config.yaml
n_layer: 11
positions: "rope"
qk_norm: true
extras: ["capped logits"]
lr_head: 0.0103
decay_shape: "pow"
final_lr_fraction: 0.0
batch_tokens: 65536
doc_mask: false
train_tokens: 943700000
steps: 14400
Each number is 128 + 32 x the weight over the matrix's rms, rounded and kept within 0 to 255. Layers, rows and columns count from 0. Numbers have three digits each.

# down: layer 5 MLP down (transposed), 1280x320, rms 0.0749, rows 830-872, columns 0-159
# up: layer 5 MLP up, 1280x320, rms 0.0777, rows 831-872, columns 0-159
down830:113212123086117117137106156116113065146131110171144143127133091181113144199107104141134132142115194158122167127170169181122076093158143141124079150090142097111115176177177236082125121112131100161132134154105116119117107083110147106098156114133136106104123095095107160134135108111131090199137183115120155117116115181104111153107188150178105120121108085101113109161129156157166155108181158115086126107160127114143165124143132141115154107124144177067160133124096135128091141117169076
up831:162124145151123143139118118117162120103197139154150130086058094110127170120110079074131121165159137173129113105112038139143151130164109147141196140118154113116199114164116164167076102150118155123165171135111102158147097156124179094123137162144119123147124167162115094114097150169078153155135131121140152161133131122177080119062041091145073126079146126100162089138101163134159136143150120131117110167148141151102144116095160152171159097106183137140124110153173079119144142137114202
down831:151100123137114121153177065174122136116087105086133167118142103122135130148135138156155084148122099158124161122093085132068147160084147089102109157163136136174094167164079118141127130164136154060168136151149038084109139141121079159128114099122082082146097112104146125112128132102113067100132111128123135100135149119160098145141078128113124141128061105163141074164091115137124171117110137127117087157171144149077155110203095107120172141103147122170136139155171125183120124162144099
up832:105114042134159080119163073153083126165115133155118045154127119149132152116143110112207131187131173151110173098149091078147074094140107155103133117139125150137164068186162123091117123123125199103163116154160154088136097132139087139171130129108191087125163131153092075117168143129072155087113101140146107128137120108120172141182115100167154192109087107120165136136147137192084129167154087095091076134123115131087194109118127115123106107173082126196146160107178144131163204163124044
down832:074124097172110120136135127117080089156135128151144079112087165176152134202179128084205102143109142180159110165138141138142146111198072105172165080143171089133173116119129177071149084086107081095069130145117124092098213063187097124102118119157116128112137132153115140160148177103130090091162071134172149181122103149154134129084131132102139141143138096073151092156069143126141109140162101077138096060130109120101090157115157110106149092106101162167084156162153160114113132088114151
up833:170152051116169132200165106178178121130067126135150177143192076099103217127140177119158085189164079141099171169124157100194200061204137115120127098149158137030089132149168171182167127126165192083072141097107150150139194128129104174142152160088103186098145157125137177201156111060190099163149145148159144116043078067092190114158152113085124073151155131139126187116123143163176182180183138190094157144125144167105145182107149094113165157096152125113063167165200170164155097117109090
down833:087088125136146100080150121143135158098121091095060131175149136148169078110105091201138154169220111128136150153136092139133135123106103137165110106106088076141151146120105139180155103159086092081134129158230118141124104115155112120111145087102138145053209171139089073049097191152075128091106186129148080167084166107178102103136158135126138152136089118152119123152098155166142180082098101070126142100092108164179193094148174090124166086176112147050116126085103143118144123125134209
up834:087088093077109099161128122137117132170118076184135140141130116157158123092109136143136069208170211198104138107129142149133139094117187149105121153102134100090096093117172080122079131142120130133154132108159119101138100115161150108150166094157160170143151088148132129177097107165089141107109085054143138124115131138108104120130174173162150110170115119105117159109117137165132102127132166163132084130148151140148128071175061139096122136170141150122081163085131136117107144129124190
down834:102147130078124074142138095200156083117139111126082088069140096159148132111151085135116168103084191134104161147144097153075083105103105180108159056132118139169133135123135129101115137109062173130138115124115082180169174080148134166123163105152146123121137148144160121107095097098149152132079185104134109115118147059188172153067145218102136151153099105162083117094141126108174108179173132149085126125126141121161141171119142105099131094101158166116123099142232208190119124130171119
up835:131120115168100102105082112119137197154155164060149147103072110077160146126084128110147202107139133166088107082134118103161103134150165104160105101089124125114109101161140172098164147164157162149138086152167118135094153119131141116078117147100169090161118158165166068130114153101139096114132107084139122160145065129163112117146155127146057131076150168121090174115131173118098121168126145179183122119132140118102142125108147151110119136123198125156115097115115139118123139144104139
down835:131156123111133125140130166163124114187142108138150163171139108157059106127201159139125113160107165139145170181133113150125199140147125147081113134119075143118108168159157073141167099071047073079134197149144159135147145130132128153133146104152089137094090072044126105139116092242078155162089110137088117114086149166073162169126111155123191138202131116138112088137068124144168101136121125070140125143095157141092130106138136105113076076073028157124153163137174150128158133148069124
up836:087096140085103191146083135069078098114125122192093152055095126127089167189136091123169143127122143159112110102127136190075167161083191104121165080108095100110118143120127145063114081138133140077120137127099176125200119172128135179108114090124101182143170158167119116133139110075156140089114195094169115143194096091137106124094130177149115085135125137161099188154095118124169096110106135085123115123121136114115146108138167152118169076159189107084140100132133077180135079145124226
down836:139110144119126174133116128140058158162079153103162134115149170108138099101087129108169119114149178118147155132070149157110121136113058219177135125144169176084146159150114098147122082110122104119166173156120084140142167125174121098168064109147111099153153186182067123102075156081091102093079143142062096127052142089093129120070069143138106109100111150129119170128099087199125156164129139169141135111188112089145113176125154056118147079136098150127141122132134107150196115112116106
up837:116092110096110127130087157144108134088080167119109154074110125089130187118125135153160086144143089154121149169151176172164115107091159082169145151150100121091097117146167107155163151136149112099126128144128161102100110106154133155123119164132092119093104130131113133205141154090102155162110142175130145126132193117140147113169123129116110171123070147129131148142139116164169158131096144132087119134097087145131057192128126123152139119100035136116081207151169206138089144187095174
down837:092127155074180091133153119174127128177100103116073129122145094141140104106181128129131123112182105146143113043069149143062120100094132147138141125143161103168172138095125159140079102145188202182188109131145105109219159154147084089162135092109101070128148104190097150132118098170103118075180104096151134132101107113125095138135112160145112087107146123154111159109132119130094168122131151113203125108183124125112125107058106135118147183129086084094172145146117062130140113107102124
up838:172146172142155255126082110141166105083128066120119145094099134130133078136092108107135122099174103127187137164096126116146065164079163076112129161144088155106123121095156119090094102113057122128100126127128156178166169112120090049130145151100153106131118074149108158166073092101096150153054132158115103148194183097109037101097118066128097128136142085112098093083163147117142125045106123154089114150115149185090144135100145151125126100079128078110107090142126146107127189081117150
down838:110096155178154135157147119122137136192067130115153069141133076141157135202152127148105166136101087094122107098184159124128191120119159126138125171081111087106137173107119110120081160059163137091094124122173109189130146125141148091171131178107044104027144162201118177068204193126153186177105189182085087125144125096180075082126139180192146119122104104146133134116088129198075124088161174112118133120112163121164101121159134082092120101191115129119103101156112128159127108099117155
up839:155089090200114151107184151103158122125084117181069036124177105125135119130139123119075115043114079081120149138105155101149078173184148080088113121136087136182215152107084161087162097107107113108136151097082134169195150145144153120121156084133079154119160094123186181125128121066195149145093124119056173083138088139141192102129093103144122136134124140145146102082158112145089134163130124099129145100113138212140123105075178074157171167150186090111168140116154127113172112123077124
down839:128116144099104147071125145085116139092152138128097176143180070150152102133188083171141154112112165142133171166142104145127158090147093099150087137184111100130088127193177136201184087140170122138133144113109186105154144105083113071160135116092151088116070074148134124125143126106071189192084132112109155084106073052084107102063174177158121130081169135065121140116168086116145099062124134102155090148118115103156135129156153090037137134158143182081162106144168113172138052110096155
up840:136169106160116139103037119117168193158177125086097117097070111121122106105125127134186086163146168105112093076123124188146095161121125126121154142136136096117126140143111092068159165090111160044175141194110099075143118101178207172108155111121111075155136107117068101175152114089102173107146173161118082102186152105118110106113119015140122133107141139068100072137140131139104135080072113127141178092123167145140094140160112099130114159094144087133169086090162050127113104153197155
down840:071101126158125103089136177152157112106174115181195115175102148118091106099197100154166175152150127106120106162119121138064105168120140119078112127147119157119133134160116115106136198140094187062091155117108065129135162110151183061145080152120083084125144148159071126078143077163115103098142172077115130144092092142043128142196082077170106119120119108090118100129161115080123085162166125171147110090103167157180128108167112144219143128110120085182162121164133093112089103201107123
up841:115113158122125104124135155101057118138068109119130120148094122082141177121124111094100141099148128114129057114093097139116085156167101149131106118149099099148169097077163191093129134146122167108139115106088158068129053091138163144063179100119109134142095130116123090110158111051136133123228115052084077116144143142143090111102115196066124165084125140115157139114092128137125139152169079119148174124132174133098179118093192151172129151134096169086118158189103123082126110107137160
down841:161158167113142129124133073139089168074096149154119181114144081100151166120102077146161143120132184113154184166121128170146102121170111163184108166114084067083125215132149150084164139129074124101106119116109077100104104109125150096141133143103154126162107132070161120088116199098122163101151164093125116093180132215090177172156104163134089124182133180085169140105150110096127103090122196134100094127174129078141098098174127104124035138124148186143118091095111171078053170092099192
up842:134140122131190131119115124155127131101070128105124182108111104144112125089129129141098123151154147133117128139111145068157136151127104135166144152116081169112112146132154072140092088081123110113193145088139107110129111116085099069121171116100110093143137166130128123140097133125168161213125131127150178154129145148161132194127080153172092103174138131198141121118120182127176130077146136132167091155125152098115171153161142192093088099103105152089067232179145096143131116144130109
down842:071078099145113108131100091091143131083117144101110138158113101107159128095154106130105108134088183157086130067090113043110087103101116103141169091143132156141068123063165189106065116141151134165142123080126101114106086098122155146093171139113140179108130146161124157158072134103129203113089098101149110130171141158093082148088136150140116133117130110144128160079120163121144128145088120139141114156128197115102125138136079172149163121144086090112126136102193063116198098170156099
up843:163161170117122131145095122137118153202157086152136122176098141184149147128034143161128106137151108137095173151191158136124093180182160174108084129162091154149135161122134097134139063095118135156088176104125145133116107043130067143098121140106153156142113149108151126076132148132091116171098103108125124138113050085146136074138103143129135158102129112079131149140106144160194090145125126112190052091157104128106156103092188108104122115169085116086134131153134127145123121062167148
down843:163122164146153152045083145130112159145151095124155114109148075167125085133165102117130143099133126080106127152138135092179179104096176136134191089159134154109100086094135104120096152096152104100149084187099143109091162174099099115116128113144062107125064126085105150130105118163163133078114123116157103192100212158172114169122201134127151130143094180115134067121121119091092138100101118175110159072124132170124095139158090150137138104122153096158216120123085128137088151129143096
up844:140173111166060138148113140183133130129108153106090159123083066198175146098162062147169131149110165097078134151123117143121132134090150103145082153163101094174153188138146133075135121113128013146152225123178147119151089143105180146093161148156128132136100152142132112138107194063095168093129120114167144132145097113160066174068164123090089136133138123113117134122147179090091167097132134127091112137206088187120111149107129114116148163127121125131098144185120131195103136152147151
down844:126106192168135136122144125172146082080113114118098093105127089101172134136085099147125128141075181162123178102114167150140168125152134140118124145104151097182163108129137135091131115118186137123154146103147130133135174171118092146085160123162155171085072100137133059061103140141110103131125129145134153093159089109098136063114094124114142121147081146106109046106102086104182124124097128120114167177127088157126142148161176098115120152080105175164171124088118157173081128162144078
up845:116097076108077148110115141102180051149135117158161065129121120190122195191188096130165129116151194124105087092088136103134142110123098164073147085111134095104118096079156179102178101127168109093116068081125140081177113165150163118176125152197105146103163118112123179078175114143176141100170136137148184179173121110113119130125136123137090102114127099100124144095145169148144099140218121168093141179124166084118155138131141127068146120115069075120136154129102163078129123130151119
down845:197144158081141094135102181094095111102082140188176203139125126132150080142108075116156100136127140123150144115112152122120119140144138169173106117126069092192097116162155137133115063151145148130117154068145104150062070118155174138143160138087154119132075135186076184130135211126096167172147200161168163132117170126078118133144121160156185175127095115155166144097154108117096121121084125111181104071082094109112154152139107114108152136141163102118123130101136151170066111114109119
up846:160088116105077112158079144102171137115110081121171126186098113181078213129082183087156131099118117111158119200106124086128149140123109165099141110157095120059183118222099110093162144098105181130106122119134153144136108130109147157133101147138154163125106092096118026114103154104113092041132140157088053189107126108182103124122098100106104033158059080096067124130071151164083095146114036148141153150110099119139169134159149181128119098135089127160188125089116107157152090072128094
down846:140135159098204128141185143111119182164083203156104211146135135067128092154125089086113143150176124198092144063054129115099162121088206158173176166146081136181124099095185109081114111144140141117182089094114134119131068148031080134124155069117106109112118099138091167153218185093126107111142122162147122096137123109080102143147140199120150160102137130121117165077165107107165106122131110085121134154062135148099085167101070078107148167163163074152053179171108146123091179123137173
up847:115187122144095133086192103154141139154113129142141138195055133144138078188114152140110177167063150143189130126173112121158154134120136132078151149107173160130079106118073143169098106171153080130174010198182113127150168141096165135138090167191130158139208156133117123068165190152126143167109124097071255077088139141166108105065152126095109101098136138161127153142072126130047073155194104130079073076175139183117134138109173127106138132165100148105036080134092180197080151130086163
down847:086178100120138112108125180149160094119083138147185107125108134089104165158087183124113075065143162162136144105214202149098140167172142119134121058132149118089159134138118082147124099170114073155127183183086041093068132117146114179113124087146149100117110131209131128097096112126069085101155111095168168105146123108183118169178171073133108104154145171140143078117150093154161123117187143048092127168142164137134103150123099132105144152149082155130158126138147147148124117174098153
up848:125145113174092113161117097124139121154136111179226202143144130067152217098123168127076177089086147196176171107106176153137115114177137141152063107135103150164108147119184137110137150102110123133119086131175084143127174126171150152116133175121130155146144097132120160205111120046172119139153138133136142186121089092152136150085159202156149103095101146132103135119132081134122139115162107097126184163164173103140104133172120145121116175126143132142116174239159105175132128147093149
down848:093141128109089158065141106162119109153146090143110099124141135146134151157135104153134163138119159099099113077151150137151125131135129058105108221118072141231085095155125108092112166127137181128105143158126109149125162158172104111129122134134195124093118094167121164153134102098211083176149072211100127143076160130156076133106151163143107118095115110155152102109139136116131114069123133183188075165185142157190141113142111135159066155159134073117155131131138119093118078189098137
up849:123133136202137156059155096179096130174141122120159120133185157132152109170166119140146134158104118079139125177085108083092131152147114175110074137233174088127094095123098131120110101144152158131188120127120128083102080174138080139135132167158135187157174098141119094114178117140159168143120115135152152131123139120041101048134099105189161066123091132142070110128135105094134144136124108083124130123153130145173159083139169105096071120150130157069177151151138146093157137169128078
down849:127122149136160131152112170084139076145099123126133038175193147127182132109165084105185117139130094165127121121153126118121121150127167119125121145059120179167100119117150083163114092123158132156201157183137161143103133151129091077179153098141146170212085110120180122135150153107086090106118129152106088092130140104101092148093140097128117149179130150110104125202087128089099131140128153163139080164086130150124129112091158120120142124157115095107150149139053138158144184150168097
up850:159089082116105125082114113196156103196118101137117128125134125099126123113079096177134047135115107204155179171089134207175164176134097144126134100174086073129111146129131142148130083132146119142109171170091112163176121108143184180139153129163132131103144136180155171139123132118078090150093117057134153167122125146086142118096176146134109141092178157192106088101111111185178139156176131142109123161127070157154098082097153149089145127130115147070110110186077110158141151145096084
down850:175107154144091118091157098144087120130122079125155110177136110138152133199100149129137090102153162188182103136110147236136201125121087134141149149121104123131141163102142160134119097112124085093143125144125109163187084133157132109141129091114108090123078102205095144126150117103094092141177133101078107099199159132109106131124091161122091133154105111132093122093160032093118122102099133174087149160113139130138098114094104136130135131132125170148112133116109110172095147171118133
up851:153118066181120225136145172140139130095135144204128145136126142112043085090179124099185125160107078137145125060129134145123158108177160095125135114105156122118143086090083130124120115140125143104154077064129105078176130080188196164133120130190165131152168184119217144145136156146167172115131160166045063100078135117137157189146135118105173171163108115195149117088150156157114123124070134098134109129117123101112172149072091133136131139148069140130130147143105101149167128069138095
down851:134086108113147108101097165079092082126085163088195133142090081148074121166098141128114122145080145127145103150162093145134179129157134127121063127054157114170128080172108142066200154097126098105116119103125151163123052209069095093137080180146183129142128138171161112102120173113116125079068137111147155155095111119182142128172152139148109151166128128154078167142158104128136154121167152107031108161169148130132172150196143109115100165089229159150065111138117126119142108081073172
up852:122188149113185220130099094148090137124133100075053121074128144108189128150116181141122138157153065178102129142088092114139113149095142166061105119102135140153068102119089135155154141142176145170143185132190086031153159096128157117129207126086125100071158135134134086151114107070158114096149130141147119164150139155114153166087133067105145143071127130060200107131090138146140088075124079137150119189135107115114117098169156125140140136130131136081112126083137170136154098184103148
down852:194170172114145121163153104111132135115169081129136107137113097121170125164136159177134099093113166130161123122086142141172110127110190094072153198121106109100146116102149137161128195111100135095117101107102153185132154108102207148101138072095100120131079201159142130111152156149128126069142171137084149119154139143123113144109112067109161076106126103115164127163141103174138161149098179095136143153101128160082137086110144134164187090107129118088149160131175113188156113108208138
up853:083125135160142090121123136124159176113078143108082152143139110086129141114165090134137087093126102092106166101126130087100151096100131176165123170084106082152178133073164055097115142119111212145181069162138124096120158074137129168118135126110121056064130122120126145075144125124144117188147125101109166183155094099145118091121127170142123127156139099114089192092115093110137126175095128075139110148099170117128187083124108165103120099119196171091075156170072059130171131146203201
down853:150111170100143105108127134138088113082135128143154117149134132083140107125083078134123148101120125183120118137164067188118147151104150116167108135198127170099158111090130096072121168108113163122192075072142125129139102136121126092121143117086137123122173060122148138114147201086134112135084144209083159156137146101135116114099138079090171119108071066097136118167133126147144102164153108124122076067148167126139143127120122108159186101116107124088158187103153092185146062125115167
up854:136140158135133215098164137159189183143122161142167113139077155140080156103172205040153135153054075168104144152132100127084091145137150141159145174157130092175148117118116111116099089090113129129116175113167134050144065119143125167143120150072134115159163157194145109223147159116119091155161113122124105077135145157142091170105100068167142112124101129163191140155051147155071168071126126112069111137091141114099123138133164158103117155113113088089168101144194118143107125136150127
down854:099125177058020162098105158125142082095130136134138154161175131179138122122081108088148145151131168084063127129107194112085165097136129154131109125111119125166112139132167146106182103141100143134128148090072152191126069139099103212149115127140111117115117150132136117075174131135151086121158128127138123127101084137146062157190091159124116134170039103119095173201088129152125114096139059122074126155120109161133095178123127182115117181151169076148122148111115136147124172162196093
up855:127172183099150115160136137152169102137124125179112157142125093152095129149163091178097085213157178133225099106106153152142122101159118169132157116145129131121186144111150114140107100108135137098092139099087120113192169185185165124172139147051081088111093179202166129163178126147132178152115166094168128129132097066168107093133123102155106141137174162149092158097155123186133149113141101156138126109119143117136185088158092150134127095068192117156107075101152127079203074127094107
down855:209164152069118155204140142112112121174159159077074169157082172141116118159170150119128112063105166111214100127107118142158127071123135105134139126067140162109101144089098169160126101058111117103121168141139129157138160151153123106183100092127106129099082139164081152113155142141123069136136134146090081090174182116136128173128185171126177121112132132175185186131146118140186129081125137114129142104104094157182186129125127146070130109107134087168083097120119136111144170136117152
up856:149141194133152114158093166112107108195175111102096110125086143109171085064146080123161163161163146112102138117152174096146139132131120160116161124176118157065129138161169102110170160162086135134174140065131089176143075133178128124102194135131162126109115129165141109037099157161138082189140126117135122143192128174119128179127130142121090146134168109121123084151205159170134157159075102092158142131124138114054148115098142177119186137190146159094116112153106125170091129106126140
down856:198095181104088144118122134083110167150114068127145137180089138103147129079112109136119202111065147130089112146113137111121129118084068082118172106072136149125135149139126142110109100159150080124132126135141096167059129151097134139105191090138173156134113096135079089123144174123133087136157128140154138123122075055106125201151161128128137154157142125133124094107138051192116167061114110132139175109105137118128197120155169127136091103135122164153133061102151156124112137111099152
up857:154124093143161125146180167154120145160140184089157166163098203161127138143179093150108158107130107128109079144180074124176147105111168130111093175074116152059149138175149015117117129113108146108094148126147134166057112135136116122130166175117144166129103103134126145119117093173116121121127158122071125114035119096156148078147167159090168161118129116187112081080135118133143151127081163130144087113146119144114142163082162101115102152179119144090127146165096105129187151160117171
down857:137133176103130104119150138200141133173110130116106093172071146103177115159116138142119163162107073127065113094091099148174139071162163142121121152143103120155174068083120159078112159082138155065113093116100120136145156152172113066140149146180101163157121128130110078131123121172116095146046182140126127132156165074133182133147160107192142089084163140118105124190151179110073113145116137135113131151165129128154099112114142136120161107117090163143104126146089110145092133072121092
up858:110114100095108128077119114120112176144156076168116073099128139094119155085109137120195173072111141131147098137106135149133125139126151162107105120171144116107110118171136159172132140141129164113104114132133112072079129128094118110152143140162175146140190136149123111154107100131119121140196115135140160143138165160135111099144142142172103073105182130136108128137148128108058074172182100126115149116123133152116085144131146149146115172127137100118158170180096129111133108111086117
down858:137052098090174127158163168094108124162152154127124137140107096148143092164038167183130107100146118098113106119172089125122123151164138144177128104134117144070124112112147176092143100128099135095146115046094127117119132143107119123105095120100180072130140202127080121108143147104171100100088170148161126133131104134123147128124135114111119095085109149168147139168178177092120101102148152097129135165127080099120114147070090122055135208123121224110091169086094092120118161118161132
up859:121189089159134153108128129104159089157112119115110140192157154147147138140131165131109163124131132145123077089101120163089113150099119079138132143149108192141152154151135113139115086118068077107087095157122120110106144103058179114115110129135064083132132108113155084109098188122144136135090132102093076117155137131147186176089111116103122169102121099099092128085160157121143103099171092171112110126137139115118151128143129159144140132141201158083162126155135124159119156100161162
down859:117125074104124138075103086137125101128120156134082135134119127147179131154139083087118119109105087140170123139107144112192156159125137156166088129159131145099191093100153081136153128194127151144124123128119142066148167113127114208119100091097140124126150119126118116139064097104125135072162072157149080093095146105059089088114116096126175101166124108140122111103154087109163115128180184104109159152059141150169109160157085037169122101127167151158133100146112176072083102182147092
up860:176108133143136208141142179148147116181185069118178121119177115145143155134148131149158152138126184138108128121117093144100128105169097140100143137122159178141130170144117095120166139147090150179128188107130123096126134118092175180098122104102175093112176174119110050114111125130167117111112107131075161131115174070093117144121067111147088094117089098134110143092107161177114154085105123142117128097121080116134143112151159115121135080151110174137140100132124183131163076092124144
down860:117128122110152151110144157160099150141132086145178119084118144061096141096191157158145137079122099116099103097124081095101160167124107082112124165117081142140135173126121137146158120091161128094155125160127104145114171148130055122090109186121115134186137121106179093163073098129183124187133123101080113162162129105126137125149147065120210140082100171115089092111092126167189102129188080108111136146117079121093131135097120114113065083125046129147129186116103152155114166099135103
up861:131014131134139162077121147106129112136098160138171077112106160108121089160092131118130184168118116165130113078121164064112124108135089137097120144141073065052160120115121090212167130084127125113093113115141168106115128048165095165095106128171166117111155126101049125126137108127156114168157127079117130130134063126067135092131138159104135124139108138107182121144193114087084137124120067154102150204193133181129105136095126142076178148075158131110109187096143141106097156128157199
down861:157073077203091124115128158167091141135105157081122139112135166140117144117191124146072113126144078104147121128157164118120123129080162184168136212150092106081132190070105083116119174145114084141108123139076125187158125061147059133138115147097139115110154134121133153093096115150104219133156187137108147155199099150154063149139150180136126117122144198124110134111124120139142096129210181149087125106160146123133129105196168103119127099089114127110114098152157081161168129112150139
up862:150119175142127137152149089135084109114103107096129117110130106121111112157174132086139117099146144068128166127133097131120075085099097129145157123131109157106125211124071112085145099159133161097143129155114132138111124142136077149147127150109130159122118101107136114123093142088135136081127179112151131064157133153093159130077124130129137192140156118102173121161082101165137106147185122111133132161132106148049127139106160147170049122150113077129163169128159123157124098055115202
down862:154163123183154135128045089179132108070170147146135145093121118098110156161154116142106074090138156116148105094166103174129125124125153141092191075164117149173160130197176152079154110090158142093122130147139138144123159125108149158150167092122214116164141134087118059120130124126065106186126148091093115090155130099138125085167162172175129125136123168114143093139113166180142078172121144139126126110100189156113050136099133105154142146100181122145072179116108117135154151098137146
up863:115083153106143141156149126093146143195112151083076149119113146127101153126122119128188196141096123111150129148140102133074123121132117149129116120166070133132124138184149167099154137197137161059140130156149187122108130102133128130107113121148141092120131143128115085200111147137172194187068155125091109137185093101185112133158141168116165149130183081091107106136100119131114093057144118056154113133094153127097105097107163099101213190131154119130134102133163123140124130122106116
down863:136146140169139138107102131076106138130134138177093079120124046091137078139049097093101132109122191100152118089185174125155091127174169093119166139091154120104180078137132102127141126079107135180076134175108111133119115124129107105095093145102098157161128082089094124114131123191104109112151127150131130144120123125164168133190178142149092158136127102106122157110123171091127152115146112067136119139094102149146166133138124112103149106149140157151148146121064108144080125122143120
up864:126133122145166080151181185129127137151070181191125088210111148030096163115112083112185135123153153138167086073127119056159092144172131090123183127133105120110238140135089153125070107142126137166072166184112170153118082154107163114115108061099156217127143140159098170164146158090174102105147106088098104099152102122067114080128155083156192100117134105120180160075162160149148082129127130157062097115118099097073146042105092171112205115132106090071196098128130127151152155174117164
down864:131120110112134138139165150129128171091062139133081044095129169116067158141100194144135097143074049102071072127089118120103149155103125106126160137127123124097134142149118148133124138139120105210143153123094105162142125113153133140099164138082101105073067101105116155168137191117145113107185144169138175163143157131100091156145140137131076145183078156113098156080121169137186112145140144152104070172119097119156127089130091176109090171116132130121053116036167094115058161171127150
up865:063135109082137161091182154144140150098128164152133137101085090137158121125100133104114085133101150131134112117121089142159115112141118156110156083112125150147108123122099134173157129124106141125126134134124116182117118136153149112130139047123074113186129104127119129104150088115105170143146119162098135125126168104128119093074084154179111130133158133102161145179147140216125068104050143119114090139148137126177138094143102123097166144117104124092198065106193171167107159122078105
down865:148114151067188136119099084119101107176120082136193089109103157126133106091146167142116135131104145109082131059122172115166180142134092162080137152072171165106165153170164123129068101188180135109100117127108130067152142119188149164110197103142109179126079129120161139094183189116142086084105090071138114119158117096133115106106122105141106144102113121098096178114145111141129153135172112193080147106194098118163137081165183127087109062170149134098148069184104109160105159143106106
up866:130184095171134115157142131077135138148193164183105091184168124009114126147081087172239066178105154028093149108121143174131112167107099124122108088123128119128103110096156115126148144145184092126136145092119157122127215161096190135162088188157105167119116107134131110106179065172093076103072137111067119111151154107138109174079141183162192099134146156174221131112150175168087179197112202053118174175082162145097184150082154171150140137175131109136063225146145125098078165127166151
down866:145217161141128164149134125120132113050108116121095143128135106097097121166141138185228124113094112162180210181170124169137118097129103171128092082131111149148120132092118110147146097137112152096137137157122169141129127131058144132138048122131164113122123103109150121138191119160129091080076116083100132062148118108106106122202144171122107110126151099169103115203174103144128163108119126088110065104089161160100109122166203180105159137195158110138116137162138102123079150147140196
up867:189129093129182067153153172111142188154145101137098120154181101121087175112085121170183120124105112109113145164145098122138158112187113121130132184118105126111047124153142135100158151114098101186194091148080131143119135124118119118058137149102141166110101117177061142119157170101062120126126210107139086174107157096122149156171163127058126092134150135098090126098106137121076128178126129140159124098158089144148084146110157118126142141157136147125154117128100101084108134145103113
down867:118152146082050176121169135077109082130132181063138147142100183155095117113160140127123134161149111080133125194065175139132156138099115093191153125084144127133169133082143181106117054172104133102133144181197085078109074163113131108113091130142119124150174164136113114087116177124130097148108128167146155091170156125125106178136174160094094168107141146122175132147122194130136139142098120118157123124132158152111123125169140094125151164087133097118115110119104164167124136155124145
up868:110123071128091166078127112126182190090070121117102146110154117093123133087153135102162080152187114121152167116136115135147117179168095106131164138120126080058155138138088142129152154138149131162118105115084106105092163119121135114088088127164115100133099156151185072158148097188088113101107105135149098172160133080146138100167165163132114139069165125131091137095085132152099128138082110105127159168134098097116129129096133119138150145134122082058143188093094117125125182162078149
down868:081211108136117119165158096139155103131119099105172077188127140157110187072099068114075135122095119108127146112100117148153113155152103154100070121132127164129183107090167123114125090121132205116134179148114094058117162130123098092112143105117163099094154073118184101102079135117122156081111157127136059135123155130118158161130086146088166106133130145192157127121102144126137233150150138128129136128083122150125104131154107149076111157115156134124107084157126131157085083112142099
up869:098081122100131098117061132140149127137062144118151117062139120084152191163137126135165079184194099153144135105106119161109173172136126105143149154159165153120118123150135139143063153200143115121139074099147157114157109121062146165101160151131130208143145101112152117151149113015168125089101142138147170123176085100191166126069161132158179073084085074164156100128123119139134109195137106132173173142114112164138096189084129189094075150116092212152104117147119201158143138121093195
down869:128057127135126107082138156138110161045115145130191080123121072092165083088150157144083131167119113105167109170074125149105147091162162147150129168165155200139154223117141085130157131115137153113145115107157157085119132139111089139140172094097143079130111122129089085165136148154106126173070141134115159129167189119092116199145117171091127145167111202186147137175089135068112162155103050134173151193140104126132097096150127176143150143136119125221133099098202140151217167141077128
up870:103142112158104111148082107097136125100113144163105170111131137062140157107157140109091164145072187086094158140170149179138149166109113164218183137153124109124153140121127141103133188123123095156125142139105138125132117130163123127102061118145136115117146098173137188098148123103121080174138119158146149148082122163143149137132138104127101141126096151138168104160131115147105115110105131130145149127121134124120154070077120103113119125145169145113186154129069110156131129130169153
down870:212101114156153116145144061116105193150134170185089144144105129060173146162126104202129188103122166144091160129154132161084136149087105108112121142142178056154107133132127195139124177146181055184048092067105057116147151160144153110077163156112146137095142126110138084141082148158130130134137134162096092077133101117099132146084137100115125091158133106181118084159097109125130116106089178092128076089090125137139089067092123110150104128133173108131138117092113156122115132169156080
up871:045170125090120138131165112131130153146119099114140087178137113120104135123110210170132173086148115106167096111121198081102111123148132121189122154078111184121128160089117135136159085125103103143091205164041118157152176110145110176154091165095076093138179107144107153099126118091098150145112102122084115132089099126064151141152147141167112143098155147110148104143150189132128058121196132150177171101183166143108122180164159163135112147082156090102112152125086120153040130162172104
down871:166094154148133159124123134139110112121132126165122122109148177110103149126098132116095055145078074119104146131110141101065170133164140128167147132143142127064099089101094174122121138117167108122143113166131112183114143119149105125091156207131073097108116128124141138145114142135092116109150114064133070149126145174112095151126146111129097130111117174121058101134111117172130121113171138194112118102173144119145171112123144110141152174138067126161145126140136146108172110127119136
up872:120112206187102106133104134122081172164153104113182141125160094111119151093174192113137086140093178154072119105130089164115151060144071184135117118110113127131140132156117108146138136120141134149112149135109142119147154115088158144117124130138126174211122106131131143107106107082138130079132152167093113115188109150061102115102118154158156117078102128122087139110082178136091106140126078155080120118115106150136134128057184126130172125172161171106135125174115071126113120131152205
down872:091143063111166101133163151037165124113140190085076082114125151098077112144125167159177127128139081095143192129118166159175149126079188146087131172118154176153189106158115107130160117128134125151127129129162155105156140132119116147105083115166187173150147147108194162180080141113093140085159073077183103154058152117148139176121136094141141119120227109137092071071125150167069150162168057147142091102115098171145152124109149090176125098133075154132212066119128139085113078146144074